From a checkpoint of a small transformer trained on Wikipedia.
Size: width 160, 2 heads of 64, 5.39M parameters.
Architecture: LayerNorm before each block, no biases in attention or MLP.
Training: a variant of SOAP for these matrices, 165M tokens.
Each number is 128 + 32 x the weight over its row's rms, rounded and kept within 0 to 255. Layers, rows and columns count from 0. Numbers have three digits each. The size before them is the row's rms in percent of the matrix's.

# layer 4 MLP down (transposed), 640x160, rms 0.0629, rows 22-79, columns 80-159
100:089156079105056140117167116145170077100090122088101053067108089119138147127172169090215145171123085174088105178129101125116181144136122125147144103113111086155116141126131094110102180162071124128133141127087109125112160135126137119117088095
102:159097168113145124104161149120121123068156196080143143120100101114139155105075106146140100128143104111182156151098102125132123191090113138068142122128151150108119102118155185067138096146128137117083099202165149166039176150095112167119151125
097:098134119108111128120047125116188107175096172096097112062132187137138088101124121099125124173123145255118098142114081092170102110168075073092143136147116154113134104151085072179127080169101117141148177162106118161130146093168119114178118193
103:180122075110150124111159116136160173097149108129168114156148120148148170119100105132158189149149136210159101182143112134096148163136134194126166168149101127146151035131153152090129073096167070117131140123174133161090122082087109115130095101
103:106152101115108131104178173121116109101150088081141149127150137136120179155152115122127129107120114109070097171169120089135133147126092153152106070125220186147089148118107149116112147185118159181126101169072135100175097194174103133088147114
102:111065101154102161155170108140181120138204157156136132099159155132141141099131090139170160149149103140209199110122087162188106056196094124180174162156160152082068089146169183090116119105130108121145176141151151135108138100165150190099100118
101:153105114135119143082088104067132176100142117135118160103093104150107102078084100156204146111176117086109122162135057148068109134191158118058108139131158133110059113168095096142149133072123074108151189101108154156047099140096167160129196104
100:099110190094111111112172126113155104158189132128173171113066158109145132140164091129143110129138099176111166111079062126136157153097159162129199118157112182170068139147146153134148102143120117145151183172089077069040135157049156188139129141
100:134117150086088142132156200087062064091110178165123142126129113167069132131170120116136108135136196092151210163145128111120112132111179067111145131119143123175127125162160143163112160161103114208159128111185115123162137112083135167127174086
103:086175097127135105134141178142090117147165164172089133199122139045138120175160089119160084083113117128177179172087087100083085156124138113140210136132130148153155112140133171151139157142112107168119171141119084080151125140089153071132111143
102:139105155183156131184125160115160143153089129108147068111117099132142168167175182178187196081080089131119175127111117210169096177113078213146127184094118145132129103139129103171104090127138117134067192107119185111142186078073133128142132124
107:119161137133154119082133131160144124117128129148174091199162183087174094108195092169176129074125119093139125120079168130146150108083156095081136115111130136167108179119182144119054130181132128126150093150120177137107043124090134160135108076
099:126160116091158069101121110134096117104106119091122146131151099156130122087183120186165133118152142126103143147153092144154130087097132109125102151134153131133182196202127063146099132145130201134113100133175151161131130118118158112153065078
102:061111134093122160085100145146165151162067122108137075172087096104099078156122138131106074115085137147193151133106141132082140187138076133163164121125139113098119124101109057136125187099174150186106122133092152095103174113156174080122142126
104:166124166111100079125131089112119128138139133104159133050152127087174114085145087126148176166089178161145111128182165110112092139097132082123084119118126171155106134115126159137140202162182165112096093103131107108130113124112119131109100148
098:118110138124117100133142185176082204129160145116103101136099085123094105128167099169090187136154152134040150153144174110118132174160161125094151193158097099176101205075095151101151158109166156127140068121128091075075104124166114141171099083
112:151141143157115068131080197126140098073071130112091114157149107138101143076112128085127077118142137098159093132115109120043126150148126151089169134170121105127175158169147131079099114185119142104193117047136090140164137143179140122135127126
094:123112140139103149161165205129098083123115120102086126140110102167080110148096104124199105188134113148078090124145166074085093163104113119117064181146189174118207142137121084112109158181125097147186127083102136157158129132112116131140103174
103:108090172112124175102141133149078138104169122140150150121125118125145097204103124087086123109174119142174110129112103133207176144120125101097111129141132146144184071181113143114112103151139188166115079098140147161130117119103041173094141103
102:176147091131162143166140115123150108175121129116186123170108067085096130125182177102087087067108092089157127168163160119144098107171133049114168091121093137120110100137145164139125127111121157160158174141109133146102158104158128079067124144
102:154178161097103139146157100178141115121120073140107132163184122113133143105128056121157173127149158115134185148104117152099094166120133143134123091202106141097094165096093129130116156124160136150131155061126084158146103183103078150182126084
105:153127118140116130131093140098141087184136174148152071169101159098153115116169127160158123105086147176169103112097155081175110137132155122160060087140113174114121129122163069077152114110120124130077110176147181159106166119153111154155154119
098:136125186134125082139112127124121152143131125179179191073105080105141103146142123089150155162083061108161082101127103136145158137108176112119092169174098127093124083114163137121167132191121126155156150131134161122172141185139137146137108174
094:165122116135106130147206111069164078153129169119173145119160087138129110070150139118105097121083186215131154113105138180130195084128076149180119155127108158071121127134099146101155070168083113031130132131123107172113097112172106150142101119
098:091129157172093138118091115126162124149178128092151101143091180130113133133166155189175139114158135121070108141143105123137160086070123112108157166151092082085112123106135073117159092148143119095151103094142143128133095131088095163174158118
101:123082073131060087136131128127143149113176089112170098142150113143066079121162159054126197165098089084134092118129142105148149106145071106097181155136071123111082097070153078115094113143135103098137164136111125115146154177153113137122134165
098:185131055099090110167199092110161151078194109110116150107153183199116167112110147130142132157107109169145119193096159132146089134144137099127091114097139111094161085173108091136150050135132127144179118138146189183097130094091165094092151093
104:107081066157109120109087162174158177122086036143105135174157089126174131147163151187112146174178163094112104127119139091185082129167082187143142174102162162137180130081097126098051082153143141163101112124133134084097148168117131110100142138
097:178115140103110078101139148071137172112163092109121099105119143111090142132104141150112117101130101102140079194160104181158172140167117113084093132103146063182146140169142147108119071151137155048095124134048068160153142078161120102064090149
099:086060154132092150117090136123165114135124086181080100134141118145096048104117156123141094138130156120131153106149164179164165075148115096132149149143120125161154133152135130193133132136146125146171154077109173115149165120141144119111113189
106:150162101160171118111095160194109122125156130113175152149104132121123096096100085132147119169048135121140096122138127140103170171125120143070155122158187113036156076122088129154165185147148111074154139091127105096174088065124138153068114101
107:116168135132109102112121146110168128154165111146123098108067054155096116080085141149134143097165097186112079102153122163178139152196154119158098134114091106105112172147093115201070153126117062157116158116139163072074144075106095145135096125
101:126112125186134084128091142080124130097099122058117109193082076138159129150101162107137105181143061157047103117143111109092165171087111158119163110118096096152114101126138132181178085116091130113129134130190110186109109075142160114057153130
095:165074092136112188124134127093191147133144132122163118155191097212102118093078074134152117118173098093166132168185138095115119135103120106135160137121128125127134140081056133127128090143096099091144118122116165128193110121165132107116147114
102:155129141102114144043138109127143097107123133128141080143072086077108108063135081115130121124139125141128119146132064165119151097099100130176113104099148074112104074181152181099124102114162091122063091114128155099143082099078148150159168106
095:185106099116126184151151154149149161090085121140048056136132171110101135120097125134150141092131063072128185129177141070134129127123102154070142101169138190148146105082137066170172098109115097171063107076154157132080122169150157117145146060
091:140091167066153134104147158147107117121154127174089117155182112119103074109218110123122080118110174154148143148155155189145054086120107144152124103091143050152131160124116149118131089135147193145206127104178169110097129097156092156136110075
107:165145057104101175097095136150090108123093146148119137138111130191108121076098096167124086112117111123098125129148125086158097125097160071150158075119126095139181150093130140131100097132118101118122136135099149108191167110163145035099137112
091:195144129089189106162192172132143145095113158108198145136154046147097157137136137119127201133123203147196122123153115210137135169124130090081156117185124091162126107134126113040155164159142161068133163195116117124116107195162097160073099145
102:195155165152113092141141130129193158111111108098158139120143125134116090115135155104112113154112117193097056195062140131078119148126139129094106129134125099138144109101115071155122134123138143060151096091148110146101147111066136134127206125
103:074081110155117125170096163093109143148149100122118089136176102073141138108102110068086119108141132165131102139222098214049083146097178112051171100167138145111092141140062120128094112102147146088093094070143158135152175166148168145100055171
099:149150138139157115144148114121103106131090145137159081166146145133108144148141155132131125172129122094099128101102168139209119080108114159138114119141142148168173084122149086131118205142091121144117177084191117144068080152177132161171208150
100:068100108120153161132161147089115145173100111161107201178121122135079158097091076160110122119154130205141106164077152143134091134153131077134156139135087095156106069136120122153079097158083208157108087147143126104157176131078158142136091118
101:139159169079106176130103171087109159151077101142130148188099163171110094115136117104116127076078082123120122152111127121125123092165158091123102106156065118118163189134134161115155118151150068141105147123103071083103090132137096092127105092
104:088110170150132124109166102122133194167152120101171097118130066124204168127171127164132080194215132121131082166099122107173125124120137103136066108141090085161160182075134132129161144108138174093085147143095165148143110143117128167157133081
098:142156114099094163113127126111160130208098107140150119114147200125161074120144115089151131112069155138119128118153149117094140113126098139117168128095085142121108180098140167150133083095146109100113089176111081162132097077116123089133117221
099:194130053120089154163106146155121170150147101098151094058132151080079120106115119226158090156134127138122111118089087159165133123199155153105121125147109138120120121190111104183129144153140163127146134121132157125124185087119081122111117115
088:140140131112194196109107124063165138132085058171101126172077116103185134101173152088116144119104212175140150075138123151095137166153145094139121137137074100110142141128173158144172110170158074179109122084148156180100158104130130144051059161
104:096166080138142155081097162123163133086073075170133118131132124179131159136102120127110114098114132092158147147088132157126122167081173174164170092099165151099138112060163140144129146143089127074153149127099199115080148101098121079158067135
096:112166090098117148119118195148121124150122106121118035174151108113185166146174134155121153099141103165094167162065081094174100173165125157164123061094113175110123185121145123156132096110149136141151159184097098170127143189148094132124152090
093:168092089180141146124123126077156101073126118148151124116106140135148115177140087148098092182127137084086194116071146103111088091135108098154129169123129137120110132132126168187142140109110134130120082144145106115065141164126107136071132136
101:067106154126091133122123118109134161149146150082094150117104200047126050153161145156158188153097219098114134103123135106108099075117140078068090091140171171149116164110113161123133192129089089152164092086097107119094177130117128128173109179
094:148104144169078100076129079157117130091129161095124106128139102113084121182170102117128053173100096090169054134140074123133136129086166056088112176154130145149120076151148150150127094150078109159117150128136106138111147094153107101183097174
101:086153093114099118105129102143134144053078107116160121129201156083095168107092098094096106131102101090151122072180173144197106098115156126122131102100152165100133121109122172145057152177112152093076122145102105092150147156177127124126160137
099:146086158161113095153160102128167108144075105114177047102109150157155144149137102168137170149136110142173105104170162191121129172176095187104104127188113147125080088075153148085187136118177130107136150099117114120107116165126181132095081115
101:080099145135061128128124131177141101177138102100122124214207137111143132141115123130141172141099131129106156130142131150150110101144077157178068067112095120150124146073128180071151093127141099128052160099053139125092137086088134075214126099
098:143137097124188169169139073106049188104119156142107112156081107155123132108115109103062124175104157107098079141165164124199136115121122083146116072119105133124160100120125096104200166131121155138107076087167121103126077136124127125116099118
104:101124126171163094105148137176098110136159099154119169166103082115152136144170154170156117132053086128099061106123156185079123136125119065112099095109111116161063144110139071143079139225146129120171175113110097135144073122136111114123114107
# layer 4 MLP gate, 640x160, rms 0.0643, rows 23-80, columns 80-159
098:171147153093126124169125147117142093131148138131128163149076106113149132145138128132142111085136208121095123149085069197130088096155140152119149177128134173118140105154114101149166175057140109140166024125095161134110062067111088091097157149
101:096107140157143141150175117115178097108156162113195123115099070086137072128102127143154062117158105092112095092153111103121188137144068132170130111173119115133121080150133121139096122086144129164077169144150038152150146125174157138099145062
096:089120126121125106108146172076184124143139112176172137153120066157086121121140122119091139136118114089128133174119125160099143128152103120158130186141091148195179028067179113103141065105165132132140108143135146176133171144120124156148099067
107:074085129142101106165135135121134114156141126136169114135144126166165167119155147178116170096087116169094121146125112136135171117121082169094101126088088181149089145108154094138106139146153131183138120123122108199113157147140173107150141094
098:148114168137122102186137126143108048131150141138136200139176149092148088102127123092073133179171142175119085106166170114110159097152156074129139134130165104164190100130166204157172074115090150171138047195143135105133161112152109096153155145
093:167127157187106114111171113151128075124097137159117118171187109114077099146163181133098111109160148152136068101133126183115146093129108138137220178110153134092149159073128148103073122098120110096137124108067119070129135106159137159143112113
098:138103130182150084106083130096136154078116061144068163156120210148121177136094145171086110114107138153161125110120154133116121136143149125112114151121142177165142071156185088162179134120149163187176167175093179146097119092123116080098126077
096:086103117111117086145072112076195153122116142147145126160157077147107128173125123161145129136158140086078194089119184109135163101056136176152144130194133160183078139140098123148128105091143123121161167114131114089129119112126068119160107170
103:105121199166108129183124113078129123115085143066184145124155135170160115097143111136135080171078141160119143072143131176132185146115065146099124065118124145130137138053148073120121161073064139097136107109152171048181135094150077131099116130
104:146188127161149176168132118141133117125158127117112198178193075170229176132134161052093117133099166145103129095159119139168139126108109161102122121159142111127073111106161144105069105112159130132117170127153113087112149165188105132132114119
102:123122079136132104106166136093119078098129081166144128148103154129127129086147157082127151115150114165162114146103096139176055054096126166185125147100133148110159085081071142138144167146128129095113130116080185128104150192167100122117113140
107:107119135150158097112123117124153134174070172110074159153106107107156096085143099118113082105055063142102106083145138138134134114134130131137113171076078145105106103123124187139129139094118081120067098089101131127119094208182143128100172166
102:104159097073141099167111223193094147075141165135160110142141122075147162097175130138110135178110079028146139133162180078103155101138148154130163115151174167120108105184166128112090172100118144140131189108068140094139129098171164112156154137
096:095160075189134136068133146131155165175123115062138068112038177136126169108110181135143117113153127130178148144128143101120087152073109107160056111153147137089205115148137166116105156110151140108158127104137099128104169096107179221083132108
095:201075094081211132143152151148197146134114114159088182161124106110107118133156138096160098077135093141031191123121153122169118087144092093133088052141106144093165181097165134138111147140070147110117087102159139164109141092094141107124094118
117:096082103164180182101131118104115121094120143112169098100146088096080132145178079084100172133113108066057092104133186086109147092155196143124106087111114119162108109123126105176124100110122127144177172119143183146166148131197099094132121159
095:119168104116091167082128073133188142123159195126130147112155147124085105169128091094129179123117164108112101142156118188116157094153186154177141112125136097103163109079179105194080167102154138162177110129164147096117124186145139134108169170
100:118089155084154096123118181168146142132121115084155168119147109113111129183154141134131088105105066084117167115113174131135114176089166174096059115098070129148127112149121096053108103117082138061137175142127078097128150129179119160068118160
103:165134152142150140116159130125109174082111117147157103170137082094164109103121074128128138138119057144108124120124154122101145123132112089224163098158141110073158146127152088129136100137156163134113157166138086170117089129179091152085134092
102:085077101117069164142130123096072100126096105110150146133150098175189117165153098120053134126133120113134115083183086084127150143141150096099222112103163113091150082079138073198146176107109105140129116082131107140085180106117074167156137096
098:149181177136071147118118154162126178186129149129158089126156137119150131102115130099124135133143156092164144120114178102143107154157139139115075077092101199157137135121169104096141124122126128106127101174099095106157091118115076092168092144
093:149090103104147119114115134141179120161184130106145120108207151234167200150150160119148175171178183119170132120131094101118126107139051115151188143149157125148120143126059113150090137094113143175098078175107094122157101137140041140157184110
092:153160113074128051098117095135133092121178142129169112075114071140161184110120104139095141149061117107137131157109178147145105168167118093139138127185065105146120161131103114112158142130127104110094114108113135176181196129138120118147059188
097:134077077146156119119150118087147164068116126117177109105122151159104167096150130088140074151124092107154084164165136102120107099162095084166122171134105163097193128147083190162114192139110159173168143119108127135142189122131150154094139167
099:134098190138163148161133211114080132150130146121105117097124117117123159073190156118127083106160128121046175115113089141126111094088197162127094168094151093132123153176100189083135123103144117150115070140103156189129131118197125161077091102
096:148079163118138071135131119165110160134113130097090115180078165099134178088167128185073135154127149158114119008071144154181097114141153048107079118121185102120120170089101143099109126086152180129197136145167152151086065111120145067157090128
099:162134091083164133136086197127148121144120104105136122131129097181094200145135120120101155121169104104115090117123127158166173098081159084085118134123116148125162179101168111152131059121112121106108099121150100115149119123119122148067106075
097:072124143149111118173092174132149103159142153176055090140200135112150078090163128164064181156120061119142128172123116070079131176131106108179177175123139123129119139168084143119087154112062100181126175099150183112075133163133149156118105137
103:112102172101138120052131130139150144104117120150083109126091108100108148096145097127132153086083153054171116112139168152092141148123173117146177108105132181136205107103148134184106087160133101116149097103104081103156115128104135082126112137
103:126127166086164016137108144141171122118103148121157154142173093076169115163154144141094167161128129070129136139151103120145079173157121071098084153115141051152149104160107162169156125163172107068160131143111126166116166072101110145182166168
108:162092098110155170143150091091110078126080159205090144132105133130148102131095166183100155172115122164121161097120198092142112132102124105120146117153092196096180174105141174159097087206114114124155125147144122085106119088108160040109121107
100:169084141147172136133158149223161112124100111175169170133097061079123137131122164109091061119166135134114152096138192170084182104142094065146168137136149109197126134185105115126096134113145156161195089154093086084147130155079109119150104090
100:143119128059069130122127147111126137091131124126154119195157073149096099139110136110118121099093088096138129091158120050083111200137101073119149180135108107063088110142085148171041129112107139180129118136150110146164084188108085122117105078
095:116106049088131159169100087101158183156093158103080117134118131193116123184095147153104091093117114127088097146130167100122174161171145186102133135169114152124101101113136108075132108097121077121121109112105114093133097106176066098129111126
094:094079123128168124178123085129130111117114062108131143146100112218144079115105149155089204164181175125106102119146069090081112117094182119095119089109116138119139119120171158082119153178154119111170138145117161134187129113127142173132154123
091:136072121099162151137106117087120128122127107079166138181094083096124108192102090115130128123138105084178061108148146052140125178140146139105152104102092146133143113128081105145121167098111166196177115137112142052125128150138098132146160141
111:182102146144151156112144140155135115165150162118106084130135154144109119093156190181091136204144056132113143160079121181143133185127187092107152077171111141144079085130141101150123145111112117121112124141161132161105187133093145138153139098
090:092082158149162138086153093153139109164124111098158135109159124156117109132102143105089171156104090131121078152167119108176083084201139180070176115169115183191111100178117169127078145119126078164143159159121094154113128141152100112144080073
098:097130128136112134128061111188071133108092180139066142100115158080043105077120096056102120122073158143090070099105200139154161113108134131099101156125172142091168097120176113136160159109172163162172126138153178143093130183106155143127150142
104:094172103191131176100094110074128166108107106093108066141191155062100159093153106133170122131085155088091106158117174073084147118128141123070083084117146134177183123158156113150066128179115144128125138146179108165143155131142135138169161143
108:175170155173151165096169138127114142093126071214110153106149126109114095084088134179110169157135176146110108172147200115159122194119108123171136111120114151093161089165152173102147130067137120156115097161125145085124096096136126085145102163
099:141164126135117127162191123196164145105125102148083066127162146169114138173117086118116158106145121163162143148104136126166116063110116155167088167159174151077123143100108140171198122108157155106123142107159143077058109120108147093090068119
108:126150127114120103155126194141168140115148120122126121178121085066145092103151129149108177123129125101095152073142155170150113130096079088128108098213076104154146098122149146078132065149148188132132133153167124119112114172174110133105128125
107:148098143110146151109113094134170175156130022125157169149137117187159076154105174112110131146100190126129131149120084141154114087144078204078164086108131181101152107089124165084115182099154154114074151146148131157115067170115094150190116065
098:110094140127148173140103141117141110116143090119145074136170149135134114123175084117123111107106106163147120119189173175129178146163150117193107089122186168039133109146117135184164160138110111171202203116186144125077054124133132098099123105
102:150117149110149119130152152064162100135119135153093120110145184148157154109137077133043147104134124111085142122104079125114111159121165151142137167119195054077098138110133180170160211121116147158103042109112139148149086163140105186115136129
081:158170172134122115134117118140129187116165080146128104118081143116086142135142140144140139177150096141107166101188123092064123097158113110100072166127119155134159172077146101157081164149145171072158192158104123147142118179112122139108115151
103:147148153125112160092184088133219152111130144102180073160124092116095180138149102166133108163099103100160092168175130155068178051113176101175135106111125125117085198130083100086098097189111106116153126146132164119174125159154164108136096109
102:076103150124132140114143149153136140135121163104128130121191162112152086037112155088111140117115161163116102121102121120187169086160123155159116182142136164156183154106117201051142166160129119094133160115165111186144104146139102125183243114
109:136152175133152126086159135127154113110147151201159106123158144079139094190163143122123110150067121131111124138104173151090124140177112188182160128074081115169144098133212101130087143107136174096069083088167135113175140087105154124129166098
103:145055130112157147074175149086103155131134163191137127141095119146149171081064106131133139150145134144106127086109118121141141182134136114108116113121136180160124136095072137103064076180141172134171094084116101125144096098096164136120127118
104:027150146122094107114122117053154168103159106190142160092111099130108094181091115181165124119072119137128073120136099158141090164153120046105113129212132191148078102104170107138118117154118173145086101161170095185145096135107112071111107104
100:147154093142146117116126087149088154122172069115102108069132118103089123077106101133088147142161176081140185161146151176132145072082110157086082092134115158108104167147189126157137128094145086106153173179123111135122097197099100117181125139
096:118072111163091171188115122105161127130111127105142205148101182091115117152133174178144108093074170114149137135134127154174166095163099187170147140154127155082091160164094129151108061141051111128190175072199154105110144173109175116106111170
108:137082083196120136144158101050146111097157103154150085112130072145084149084147102114120111058114060105101085165131132062145182153149154113169090126122126151175139114080117096190167170113099089136096138113167126098110145163093156160125120062
100:117140145112164115110169124169123112110162142179156169117171091151101126108171166166158149160084089146134125176106130133104140147111161129171192118106128154074112078160150127096116109165096155115101071122088164158149089157148142147134147128
102:134179121165167132126121142176128108076095161122107150116117143147092177106151124118145097146080107172184116155134147123158090157085106094101129155161171148111144102086111164141101142096044054171106077113125145167157099140208093177131111087
099:131115145101151111172140103148124124138151108101127107140166165143129161125127143073102147142116160107084128122168101139096196199168100129084155067175170178126134126124143163119127143159089165152077164115150141102146083150174173165115108092
# layer 4 MLP up, 640x160, rms 0.0612, rows 23-79, columns 80-159
100:118139125094119147085099175176111095125120129121111062131072174146155140128139157105151129104148142119077130151111169082135167170072091127106147124097139180104079189161141147216079152159126146147104087086163100101167131083149097022141104095
097:148104117108080157205051114099138184174125161150134113115084165089121132111107172156084108122132114183122131181162138065096108109142130100147111136106164106101135137164109167075121161098123122099137077123140073159106138105205186100180091123
101:143099103129137125163132118165182156123199143121108083121199145120140110149098141084130107176077090149134120150146086104078134151142108081109146169134119161139172125158149175221084154139126103166177167131132066152146130157154178134091152156
108:154161099178117101127157090080140088153099165145138135162093109164109081142131131138122099104087149112124159117106185067114208136108107178115146176152131097087143137120150145145141145139128114095101141064128090071088180102211143133133152084
107:123147126155153105094164092102140171124175110100084071144109133125121079143130160144175144091122115108075114186132083165154164106151119095093138115128167111152139098174151107124102163110198093092141090049065108146099138139113130138081121128
102:132169101059141121097145134070098165052113075189121158098130087154109146091168130129187127153119151132119123129098116125081124085183136099106101122136133056125138106109163078122097052191207140122133153082129097185146126115074184088164073120
095:117104137083115186084132146150099091154143134137107142146117100115124183168118172157098103102117114156085154102158124087171159203173114161084138192235147083171096172185140113150124114154096148159128140200136139112117100185110135139111133109
092:143116119130099141125164182108081117108194052133125098143120118116142079130166157165072140141128165083139098188156149150192098147133082087112168086050155167146174150130071134144055140144118140099147067141163131114117141153184156163159098082
102:076144162168226120096082134133088081112178138162123095107160137140074155020165113174134121165114110176121110116095133146108101181144090134082159127133149102099157114073152145096144086134169120145113131143115145108165113074077123149167135094
105:134067102068131105085175111131148138116140112208165140060117113163118082072120131147180099150090129170119139066100143112195116132123137171073136193134120164112097070152112107105217162134110124164165084145092147093127143059064129163094172086
107:058122101106176084092155106149159099144105178105118124165069141062133097146146106124145106167070105147164098109138093103131065083107087212145082138129121016139106102143151132132119100135091165116142098175107140156150163144103170128120134071
094:143173158120161123125140125178106117143147182125093161206090120118079167099155154089187086090131078161070119141175130134150100095182137142106147139135126143178182118121167109133097103095130068135170206088149143178119101130127174175143081157
104:122141134158151163147145093120133123178173140094148161123112180130156127120076129175123182180187100132149154211104097137142102093115190121165135103108146100222150107149092131164158099122137139118128133157128114080112156119108127136179154094
099:126117106096105080175125164071138143098098090112128102169137157104156092106160088140143187182104173122141105213082140115140072127128081081123103183143105099148120111088128107070129158136117212088047133165093096148148178103181133101127083125
097:149163161119065108136164116090206172141149092136107131135167132153160145149149126093089167072115106156098084140145161171181115143118139194099075178146091152118003137130167148084141105141118119118075144165089098090190154118118093171150137097
098:112149159100078114123124162137157122091135061140094045171108121172150146112099116163085083100098136154148109113117156160090155171157066116084137174171149086078109088134133108136128177180140189098116138108109167122199138129063172175163075133
110:128137088107144081093088109144154101188166152138110157168126059091162122081113133122071119096187161148082151062164086156133156140124090112129103121092147161190091149189115111110144121130085131182119109113164117065084084119055067111115177110
102:084161138123146103124145147156123123164169100136174102117131128096105107149130064142168158116125102086095186131152158149093135145141173169052082137116144121195132141092136144148121106153117093141058141092186139104114080087166141128137093056
098:169160135137167131134164145143118075181170127117177123175118133118086181152195142116151078141091105134156083129152162157146095141164105156132109099116146153172120116161107114091088117078175144169101143172156110101113163076170169140135088133
103:128151077164103094092147163108144119113162126119122142187122142087068136135136169099142116066094134176101165084136126126107124103145144123199134197175093101079097119090103127085086131159074125150116113082143173091137080118115117106129124091
093:070110128119151075066096088105144099110035113043086145131151132132163124155153155159139105125105111108118059110114110118134157161103146181129128168154172109110156129090201120163185081136100112101064122112077126146156182067159158130109164107
094:135140127145132134090067121165105163098148138157129180059170073198116090110062176161133193132119102107144100088097138137079164083127146115117109154120140173152123161108148151124190113089107127155130132172154162112163077081129146133155131163
096:134088104129172106179166114124123155133096087127116199130108157149104111157091125162067116129121122093069030126161154079175096100143132154149131118091125161086145088160091137091057148141119094150162110141113137118140181119147178141182089123
099:106114089136112191164086130129106121078171163102102131159111165128135137140130156110062172196072157130135142096151112147149090133149164081080112172111094135111147125176169150085141108092141133174112149125115137206141164068075117133129099084
099:169113143137172127079117115144127120121128150114136140171113153068102082135180125141121119128142090134108134141079125125144137089172135131168198176156138110121103142153087118106156063075146101134189104143106114175128069103089128150070126106
099:162113080141184146127085118111142092085176157186088159078094114125074148153181123109100105125138085158115111153094149091151121116137084121124142112110106111134144051129113134102175113150105110126082111156096137145212159184118116120062192127
101:141058132079104185159143112134162170112127143142136104140104111123165177146126073102128152126127080154133105174162108122132140078182104162154131168121138151070136148138047138114165112117056093138084171134105062114127069134111170141113103129
094:096128125097095089137176137163086181094128103131068083146175211132127066135107142147084181153145070145103162204150109166201157120102103119127130192097176093137110143129157104117159129124123081075132140101148135155062170177148123051111090105
101:086079132135108121209131095095084135160087109105138120112101154118182170170110115155077130106136088139088107143110181119153099187176096135149085171155138110087187119103103079086116134181157139073127122142136059109112087114131147107189140114
105:127055149170182130131113126114157117164082081114154088126065146104130154144084134130065128145154086147135113139151134161105103118133115082146129074153112101099095074103146154202124124157069131138133057085154150121149104086110116148083104140
112:161065136134096099116187149093182061100122111084112161128162122103157141137149071144098152124118125111122166151217086147158100137152089117115119160097164084168090074148117159101111180100166109139091091169144128159122104136084167108124075096
094:139131129159109091066087164148152153120124129157106066133079075117169175133161131102130170194100159086119109156082137073103124161118088105110117101103106146099140134070155134127157088114152136126181101104150182053107161120155123143128131163
095:147058084173132134081131091183160197095105137198113107093126164149114084140099168048098172111189074155115097114183131134134171117099142094165146122099123152117187120150153130130142127126095193074173130115165115176144177136169170100135146148
097:130132102112119186100169160177111143146043170129194136125108145159153081170102100163096166160156174145159166132100096128152146147130128087103134155069083196073115158106082156092085120105097146108138119088125160141129161131112140168130158095
089:124212118150095110111129130125116067128145092128145024096147158097084222165147168080137138089151134097117090110083128151087133076121131139125082147114171132122137167175159106148103116134087120110166106133154090120116104139125122161119136142
096:136133117122134153105124148074138110148119161134203154158091143077043104054144078127141139095091106103163128143107097093211145143092102127142095101125093145083133091107157129140128125191138134189149085120145078114126073130134082150105142117
106:113048129159174165112137116143125089162175137111159129071165150152122138123158120165138122160096113135075158113150170121095125095105159121158207047113157080121079110147098097125181176167105112162115160065133159094142093120105116141195130098
105:137130114134103137184109123105152093139107161143105096109177181127134070141120133151100105122108147137154216158109124191127108086088144081131160117116161095130167148092084120152065091158074140142122092115176136112150162164141098121125114163
105:120125139101108092155110190138082115110126136110144132078141088150206119167133088138083167108146123125139095139209127112149165085163089094179096120060098105114129076131111101119150121145126143116154180071123059173169151181108122063085135171
101:122077170161091126108169145094139079121191138127065096103150127141142101106114109162097083149100114153170138098126109161182052118105161085098122144076099165155122136177095178074132139057120138134093155159153108141160143182106118107076112163
099:097117100150152102094174145085147086135158177140132122098156146097109114114058168131124156097094103145084122148080177114125107160127059136145055108126154140122133152111124065103166148126129182149080130198095159069089122139130104210130138137
093:118174060140099141091152060098190116112149160139162118091137139134109056121132086142180138141140092137090142138145145142154125130098146162113136123128099103166108135160096135158109101140125119137134126102177153152096168138068209114092068099
107:113060176098132114138093126093105152147117097133144120084087121086186190104116152093119152112121074141090068097107123139126056131089124107168077087140139141116103119115048137122162142118148123114102103122137095138055117182056148118109089124
113:092077109110153126158171174111121138108137106176127170088132201158112175174130075147127179114120120121147132109137089105091111147151156132117149174141188103102147074119072070125132124198090135115090096130167109150115140078117125139085072145
098:066059116172144103136091146171135123167118068162126124154162176127149097146181090121134189116091113144120090181134133130094183104114110075120176140156115109076151127145157143184115108151109208182183114131143085166101147136164061135088142177
102:165174049130144140137124073089144147120175090179124182105119151102151121077136059144122167174141097169124098107156135138119168155176082157120081059102125107121193116115155134124077124138086141133160144103149159104173138185075099114169140167
089:101110146118156115113151090104158143108176124134163121172105107158173114167142187122114149112086121099094173097082124159142136100078100181100181152175110117107122150154153171102197084154135071136159088162123128186136119137108064141121163095
102:102139067188104114110125110138108113085076105172128089154136053135164165162149175130158087103112133065171118144135108091120131112212147102153184105142136105107112038190161159087026066131183136160143129114088119094095159173149081144115083134
100:177070147125178097089166115129165154095111069202132170097139146063121123101113076139147207176097154120145118096066118152143166119143151111108126118114174140108128076130109076097167087128132164121125083144124091153105138138170150156123154121
116:082134163111136062108119087166196110162146066064128152170136150157143151104119175078167056106202091133123107169161129140120145119105099112123098118101131121079089181166067150115152131091075130103174122079117139144144146123156084104165065155
102:106064075206138158125143118084101175115164134160147114151119132088051175102099097139097132120146100189123087173089097122124096092154153163049218126137049140118136075153110134175128145139132146111134131155131182124121068148136171158061126110
100:168129119149117122160126121152091186071125095154153051149050154114154133113132132081149144107126094135113150082155149144164165122108106065149038169188133167120133095192103146148143167163113107202167083107107104142115152109187133119100128114
098:130129112115145086118114091104182125135089178143118169086057165103143105126166112146099168141139197135141084092180110074159173199128110085119089107157103085116152132118108160070163165089109159124110081170120161081093135104104164088101132095
099:112093138118117103117110145112119101119037111146135066106121154127121182138099107174151128086162167176186160162142180139179151080153068163116083131152124109071176125138113149122132122157155122138147169146161131148119105095134163169139139146
099:098130145101120109177100144123163167189126152142168175105131128103116149077115134171099101087158095129177053164160167121158145115143101089188097146183167145114099134045134117143129108151102163117081145135161109136100142107161125108151186127
109:096130150184159090136095119161157116070192104069182189131098108151169098141141176147172136140109116140093126163069164074141154143104097152158140158104159113170122158160119083097102119095138125149159122106080119103163149091138116169113176112
101:093099095097094110154162130131090156081082141146131203187096179136131094102114133166091124076128110118127176160115120160125110109094162122160094137152063144130113099170113056122142085122101056056121106113157181087111149113121101181092162128